Weights of a small transformer language model: untied embeddings.
Each number is 128 + 32 x the weight over its row's rms, rounded and kept within 0 to 255. Layers, rows and columns count from 0. The size above them is the row's rms in percent of the matrix's.

# layer 7 attention output, 192x288, rms 0.149, rows 142-185, columns 144-215
size [115 103 111  93 103  97  95 105 102  99  91  99  98  96  98  94 100 103 101  97 101  92 108  95 105  91  99 105 106 107  91  98  96  99  98 108 104 101 105  99  96  95 106  92]
[[162 134  58 115 131 120 119  95 162 174 112 124 123 115 156 162 194 158 167 150 144 150 114 143 141 117 141 127 126 135 179 143 142 139 187 102 113 150 117 114  52 154 150 153 160 145 133 135 165 102 140 126  47 122 164 143 149 113 106  99 129 179 112 153  85  96 131 117 110 168 159 149]
 [142 119 161 114 104 114 139  96 111  99  82 108 141 137 133 171 189 169 138 135 156 153 139  86 147 143  87 166 125 123 103 146  87 124  65 120 100 139  91 187 154 136 180 140  71 150  96  93 114  91 161  96 121 109  74 155  79 137 115 156  89 132 124 117 114 179 116 124 162 122 191 134]
 [132 113 109 115 162 115 104 120  90 147 157 124 120 149 134 130 128 130 130 122  89 101 116 202  80 131 171 108  91 140 186 110 159 150 116 134 107 132 180 159 147  39 163 137 167 144  87 143 154 137 125 107  94 172 144 155 140 159 147  85  93 186 153 129 157 107 163 102  89 128 151 148]
 [155 135 157 131 122 129 117 146 159 175 145 135 177 122 113 150 179 156 156 136  92  76  94 127  81 130 105  98 135 106 151 117 145 141 180 140 103 104  87 121 131 162 110 157  72 146 142 123 177 115 104 145 137 152 119 120  91  83 144 168 106  97  86 188 150 156 146  65 128 154 192  74]
 [103 134 128 120 148 152 127  96 184 172 133 146 115  85  87 130 100 101 105  97  89 126 157 145  99 124 154 116 158 136 153 125 160 110 115 120 126 102 112 137 120 134 143 100 190 131 137 194 106 120 141 112 100 107  88  87 134  84  71 175 105  89 120  81  99  94 142 164  94  70 127 113]
 [142 133 133 119 144 146 161 117 124 151  95 116 149 120 157 123 121  98 135 124 115 115 152 146 140 132 118 122 149 126 128 125 114 120 185 112 144 139 139 127 132 188 238 159 138 122  50 126 107 137 118 105 111 113 101  92 123  87 119 144 110 126 126 121 103 139 156 105 129  73 127 148]
 [127 122 115 117 118 118 188 139 142 108 139  99 129 120 158  79 151 135  60 175 101 117 148 128  93 102 141 140 100  90 218 115 144 127 183 179  69 169  99 152 136 148 140 113 107  81  99 166 117  93 134 123 158  81 140 151 153 117 142 155 145  71  95 130  99 141 176  93 153 114 141 158]
 [107 132 121 138 129 130 122  79 143 164 145 119 121 129 104 141 124 140  82 110 136 170 150 143 155  88 119 143 137  93 149  96 104 141 115 170 151 111 162 168 103 112  90 160 128 115 164 133 177 133  98 115 103 149 174 150  98  55 135 115 138  74  82 137 118 127 116  73  79 152 136 116]
 [ 86  99 120  57 126 105 123 132 101 101  75  88 115 141 101  99 132 157 149 123 152 143 114 107 162 150 160 153 100 141 171 126  98 162 143 138 111 136 125 154 105 124 159 151 159 132 153 120 143 127 170 147 122 101 174 141 101 176 120  93 206  88 120 100 114 155 149 130 157  85  96 178]
 [147 111 171 175 144 144 119 123 109 151 135 121 104 161 128 124  60 108 149  85 114 117 158 109 134 109  85 129 174 133 110 110 112 162 112  80 168 143 124 128 172 160 148  78 128 123 105 120 193 128 142 145 177 115 131 124 135 123 121  79 129  92 143 125 112 166 148 116 136  88 114 127]
 [163 125 152 134 161  72 113 114 138 173 170 140 129 199 147 151 122 144 114 117 171 105 105 119 110 153 124 130 117 125 124  94 108 143 112 144 103 157 121 147 147 122 104  82 101  94  99 146 122 101  98 162  87 114 105 135 130 114 131 123 126 130 131 133 163 115 169 118 169 168  67  94]
 [148 148 102 125 142 139 134 112 104 133 183 126  86 155 122 125 102 145 102  83 131 147 134 144 103 151 146 166 159 102 128 142 132 148 109 145 157 162 138 146 168 111 137 134 106  90 179  83 143 124  91  84  84 163 127 156 119  53 129 190 101 124 159  93  98 106 137  58 142  76 142 152]
 [ 98 135 180 100  97 133 122 137 128 167  95 154 134  85 135 147 160  48 138 152 170  97 131 106 138 121 148 185 108 114 154 129 190 147 128 158  61 134 156 113 103  91 152  80  77 149 105 117  99 173 153 104 177 190  82 133  85  89 158 148 109 128 147  86 100 173 134  90 135 135 117  34]
 [122 129 112 148  86  89 162 152 136 128 121  58 126 146 109 135 138  94 108 166 107 145 142  94 182 122 124 106  89 117 114 120 126 142 118 143 158 143 144  95 106 191 156 150  91 101 126 127 140 108 151 122 142 112 115 105 140 124 198 132 135 152 171 144 172  70  77 122 165  73 181 142]
 [134 123 125 130 160 125 140 103 146 163 109 137 125  88 137 111 129 144 145 161  68 165 137 128 161 129  93 116 112 154 152  87 134 122 179 147 119 162 100 126 157 185 132 126 160 149 137 139 133 146 143  92 178 113  84 119 158 125 114 175 150 138  82 163 115 124 126 106 110 110 144 115]
 [106 126 129 126 174 125 124 103 207 129 140  97 102 116 134 159 152 117 134 141  71  64 148 118 130 136 183 111  82 148 148 125 193 152 136 125 149 176  72 102 131 196 122  84 117 124 143 104  99  74  90  85 112 118 136 133 132 119 156 109 117 115  85 185 152 107 127  51 144 131 109  93]
 [ 79 133 144 151 147 118 201 103 153 151 173 144 141 148  80 146 135 169 135 153 122 140  90 174 121 123 132 153 115 129 132 121 141 109 152 173  82 122 100 168 105 100 105 102  71 125 135 149  89 134 174 111 115  96 107 137 148  89 143 188 139 164 101 139 153 102 170 155 119  79 127 137]
 [143  98 113 120 149 132 149 134  99  65 108 124 130 129 111  97 148 118 129 136 107 166 126 105 146 135  93  98  72 128  65 105 130  86 148 104 111 147  98  92 143 171 146 115  89 127 118 107 180 177 171 153 155 114 171 115  82 149 119  96 113  82 111  93 159 197  90 106 140 109 139 156]
 [122 155  95 150 149 106 122  96 117 108 129 147 134 122 126  77 121  99 109 163 131  88  92 139 127  99 161  85 143  93 167 147 146  81 164 156 120 171 142 137 122 153 114 174 114 116 185 161 119 110  88 126 109 127 124 123 106 181 168 127 161  80 128  92 180 167 118 143 109 109 119  84]
 [110 163 154  95 121 123 127 183 117  94 164 103  78 137  78 165 111  84  83 139 181 172  83 143  99 101 144 151 141  87 141 178 116 128 129 182 157  74 106 119 102  92 106 164 128 111 160  99 133 147 195 147 128 142 175 123  58 149 101 168 182 130 169 117 140 138  62 199 139 105  93  86]
 [ 84 135 133 132 156  90  79  66 105 119 138 102 128  73 136 132 132 111  77 169 173 160 106 101 151 167 139  88 178  65 120 150 119  95 115 165 106 137 119 144 130 107 136 137 115 179  93 140 160 121 111 196  99  76 157 106  69  77 162 139 121 127  67 148 109 152 170  96 118 138 115 182]
 [139 140 111 146 169  95 164 119  99 127 153 130 186  98 113 141 140  97 127  93 116 103 118 163  97 112 101  80  98 126 164 142 111  99 200 105 129 180  97 128  99 157 120 151  86 108  97  79 111 136  78 130 158 129 122 191 124 123 111 116 122 135 151  76 165 116 124 137 125 137  86 154]
 [164 142 112 103 126 113 133  73 185 133 144 115 161 120 161 145 152 164 142 101 134 134 135 115 118 155 129 113 123 126 132 116  89  81 178 182 102 112 141 133 135 125 135 168 111 114  89 158 203 152 126 102 159 127 173 147 152 143 153 136 102 125 138  84 138 111 108  99 156 182 169 175]
 [108 105 172 117 154 103 116 115 115 147 172 132 142  96 165  87  96 160  82  94 125 130 155  82 105 158 145 158 149 143 125 125  92 107 118  96 141 166 126 103 135 118  84 126 157 125 129 133 107  87 100  89 127 141 120  85  69  99 117 200 123  98 126 150  99 140 136 125 117  85 163 193]
 [135 145 122 123 161 174 128 161  88 126 162 111 126 137 164 121 121  97 135 136 164 105 144 115 110 117 142 136 112  98  92 138 166  92  87 156 142  67 113 111 142 144  98 113 127 133 220 113 106 103 108  98  90 156 142  85 123 182  64 134 142 131  84 165 106 126 120 144 150  95 137 170]
 [118 122 138 147 131 132 172 178 142 112 103 138 111 155 141 113 110 115 124 188 131 173 108 138 154 186 120  87 122 134  95 148 111 140 150 155 113  86 162 139  85 181 125 100  74 117 146 176 157 128 163 135 131 119 134 120 132 144  43 103 175 128 105 105 152 106 102  87 152 116 114 132]
 [ 85 165 105 110 197 108 118  96 151 160 104 170 157 103 144 149 128  57 120 111 129 155 119  79 188 119  85 149 170 153 114 115 131  93 152 143 128 102 134 102 140 129 142 126 118 118 102 107 114 124 127 144 159 153 148  71 158 166 113 163 108  71 167 105 139 116 143 101 157 154  99 181]
 [135 153 129 109 111 136 147 102 146 127 124 107 119 113  95 193 127 108  60 142 103 184 146 149 130  52 115 152 111 126 174 158 163 109 134 162  92  80 131 148 120  79 182 176 106 151 110  97  76 168 147 117 136 157 199 210 164  70 116  45  83 149 108 127 125  95 105 138 111 178 102 117]
 [167 127 214 134 129 126  87 193 117  89 159 154 139 131  99 103 155  91 199 140 108 164 154  90 164 121  84 145 202 147  79 169  92 149 102  80 144 154 144  85 148 180  61 107 129 141 147 132  92 195 116 107  76  68 143 149 185 139 129 152 113 141 139 175 142  88 138 109 140 147 158 104]
 [153 122  89 136 139 116 139 105 138 123 137 157  87  83 125 135  85 139 104 135 154 141 132 144 133 185 112 122 159 144 150 125 115 123 160 123 143 149 193 158 175 130  89 157 101 115  68 151 139 154 108 121 187  94 137 124  50 174 137 113 153  96  86 123 106 186 104  46 112 155 212 201]
 [112 163 134 136 136 171 152 141  85 147 157 114 156 129 154 141 119 136 101 140  92  83 106 139 107 111 156  84 108 151 151 140 156  80  69 148 159 166  97 108 187  58 119 175 129 144 170 139 136 126  63 143 126  96 146 154 112 118 103 123 119  82 152 115 152 104 141  91 130 106 147 197]
 [ 88  72 104 118 134 130 110 136 123 153 107 128 154 134 166  87 117 144 116 110 156 114 159 108 100 106 111 142 101  69  95 111  54 139 175 146 164 130 131 199 144 154  80 162 140  95  90 207 106 188  94  62 174 111  90 132 154 125 152  95 114 186 146 173 131  98  92 145 187 141 162  85]
 [129 118 156 132 122 152 107 162 159 139 147 175 142 120  84 156  82 136 134 171 189 209 142 143 146 124 145 156 128  74  72 121 176 116 121 119 176  76 171 120 121 138  66  84 138 142 151 113 132 115 117 135 107 111 117 119 142 135 100 101 136 131  80 123 142 105 187 106 117 124 152 141]
 [ 80 121 104 135 119  64 182 115 143 102  95 145 183  82 146 100 110 113 157 131 140 131 180  92 140 145 118 151 131  94 119 152 141 153  96 113  89 142 117 165 183 119 131  66  96 125 130  85 155 134 151 142 123  93  91 184  85 150 102 161 103  90 128 109  72  93  99  97 147  83 145 154]
 [169 160 143 135 152 147 124 150 141 151 133  87 136  91 148 122 138 160  61 171 135  99 120 102  76 165 104 126 179 145 115 120  94  87  87  57 130 145 137 142 179 127 133  95  93 160 151  95 131  88 147 138 112 131 101 127 131 147 150 109 115 111 162 120 125 136 124 112 137 101 163 159]
 [135 100 142 147  84 155  86 151 153 161 118 168 128 128 136 130 100 121 138 180 166 134 136 138 138 121 179 118 130 129 115 135 108 168  89 110 167 121 194 111 119 146 106 145  97 147 138 177 112 109 163 116 148 185 157 153 197 160  93 152 149 107  89 115  81 128 113 125 103 120 172 190]
 [151 143  91 133  92 152  50  99 158 180 121 113 120 124  93 155 121 106 137 107 134 131 133 124 148  78 117  84 129 102 121  83  83 138 133 129 125 132 180 137 119 115  91 142 144 149 127  95  73 142 143 114 125 167 138 141  84 110  87 103 109 102 111 141 147 152 149 122 141 196  94 149]
 [128  97 105 115 133 153 136  96 149  96 116 171 145 114 136  86 140  60 119  95 128 129 104 152 160 177 156 129 108 142 113 152 135 123  75 130 116 123  94 110 141 137 117 111 124 179 117  73  86  86 186 103 179 149 103 148  78 152 164  99 136 138 148 134 109  96 141 110 100  82  50  98]
 [158 103 139 108 136 145 113 146 113 107  97 154 140 125 141 104 130 142 137 161 120 155 137 121 162 110  80 164 143 184 111 123 127 125  83 126 148 143 112 110 103 119 136 139  93 110 131  99 104 120 134 132 147 109 142 179  81 117 140 125 135  65 110 140  98  97 114 202 128  67 119  91]
 [125 111 118 157 114 178  89 186 132 137 149 134 128 141  86 121 115 109  96 113 163 141 136 152  78  50 156 146  82 125 166 143 119 101 173 159 111 170  67 114 108 140 170 127 119 115  99 171 100 145 127  87  91 203 124 150 136 138  98 116 126 170 174 120 127 100  87 183 111 143 129 136]
 [112 117 159 180 108 131 151 115 124  96 153 142 110 133 147 114 129 125 128 149 105 107 139  91 124 117 152 118 146 172  73 102  45 142 113  83 153 122 223 104 155 121  92  83 148 152 111 119 178  88 114  88  97 109 102 125 112 127  89 130 125 105 107 114 160 168  68  94  53  93 105 118]
 [152 175 134  98 114 112 128 116 108 119 158 133 132 154  96 137 180 162 108 196 138 134 171  95 145  98 126 142 138 106 149 142 167 118 130  90 134 115 158 163 137 127 142 106 121  75 149 140 108 156 109 107 130 133 144  81 164 112 139  82 122 134 119 114 154  57 135 111 107 129 191 138]
 [129 149 110 110 121 120 114 103 150 115 137 104 130 136 116 135 168 170 152 133 151 116  79 120 170  95  89  96 137 170  78 123 138  91 178 107 104 130 134 134 150 125 173 169 200  89 150  99  76 143 157 149 121 140 134 137 126 117 118 141 168 126 129 127 120  65 202  80 197 146 121  94]
 [118  87 112 153 148 152  97 156 109 155 123 143 111 102 127 121  83 105 171 105  90 125  99  99 106 139 142  95 121  95 118 163 170 148 131 114 163  99 146 105 140 119 160  90 174 139 158 119  78 180 161 130 116 171 108 142  91  76 141 200 108 187 154 116 124 152  75 112  79  84  84 105]]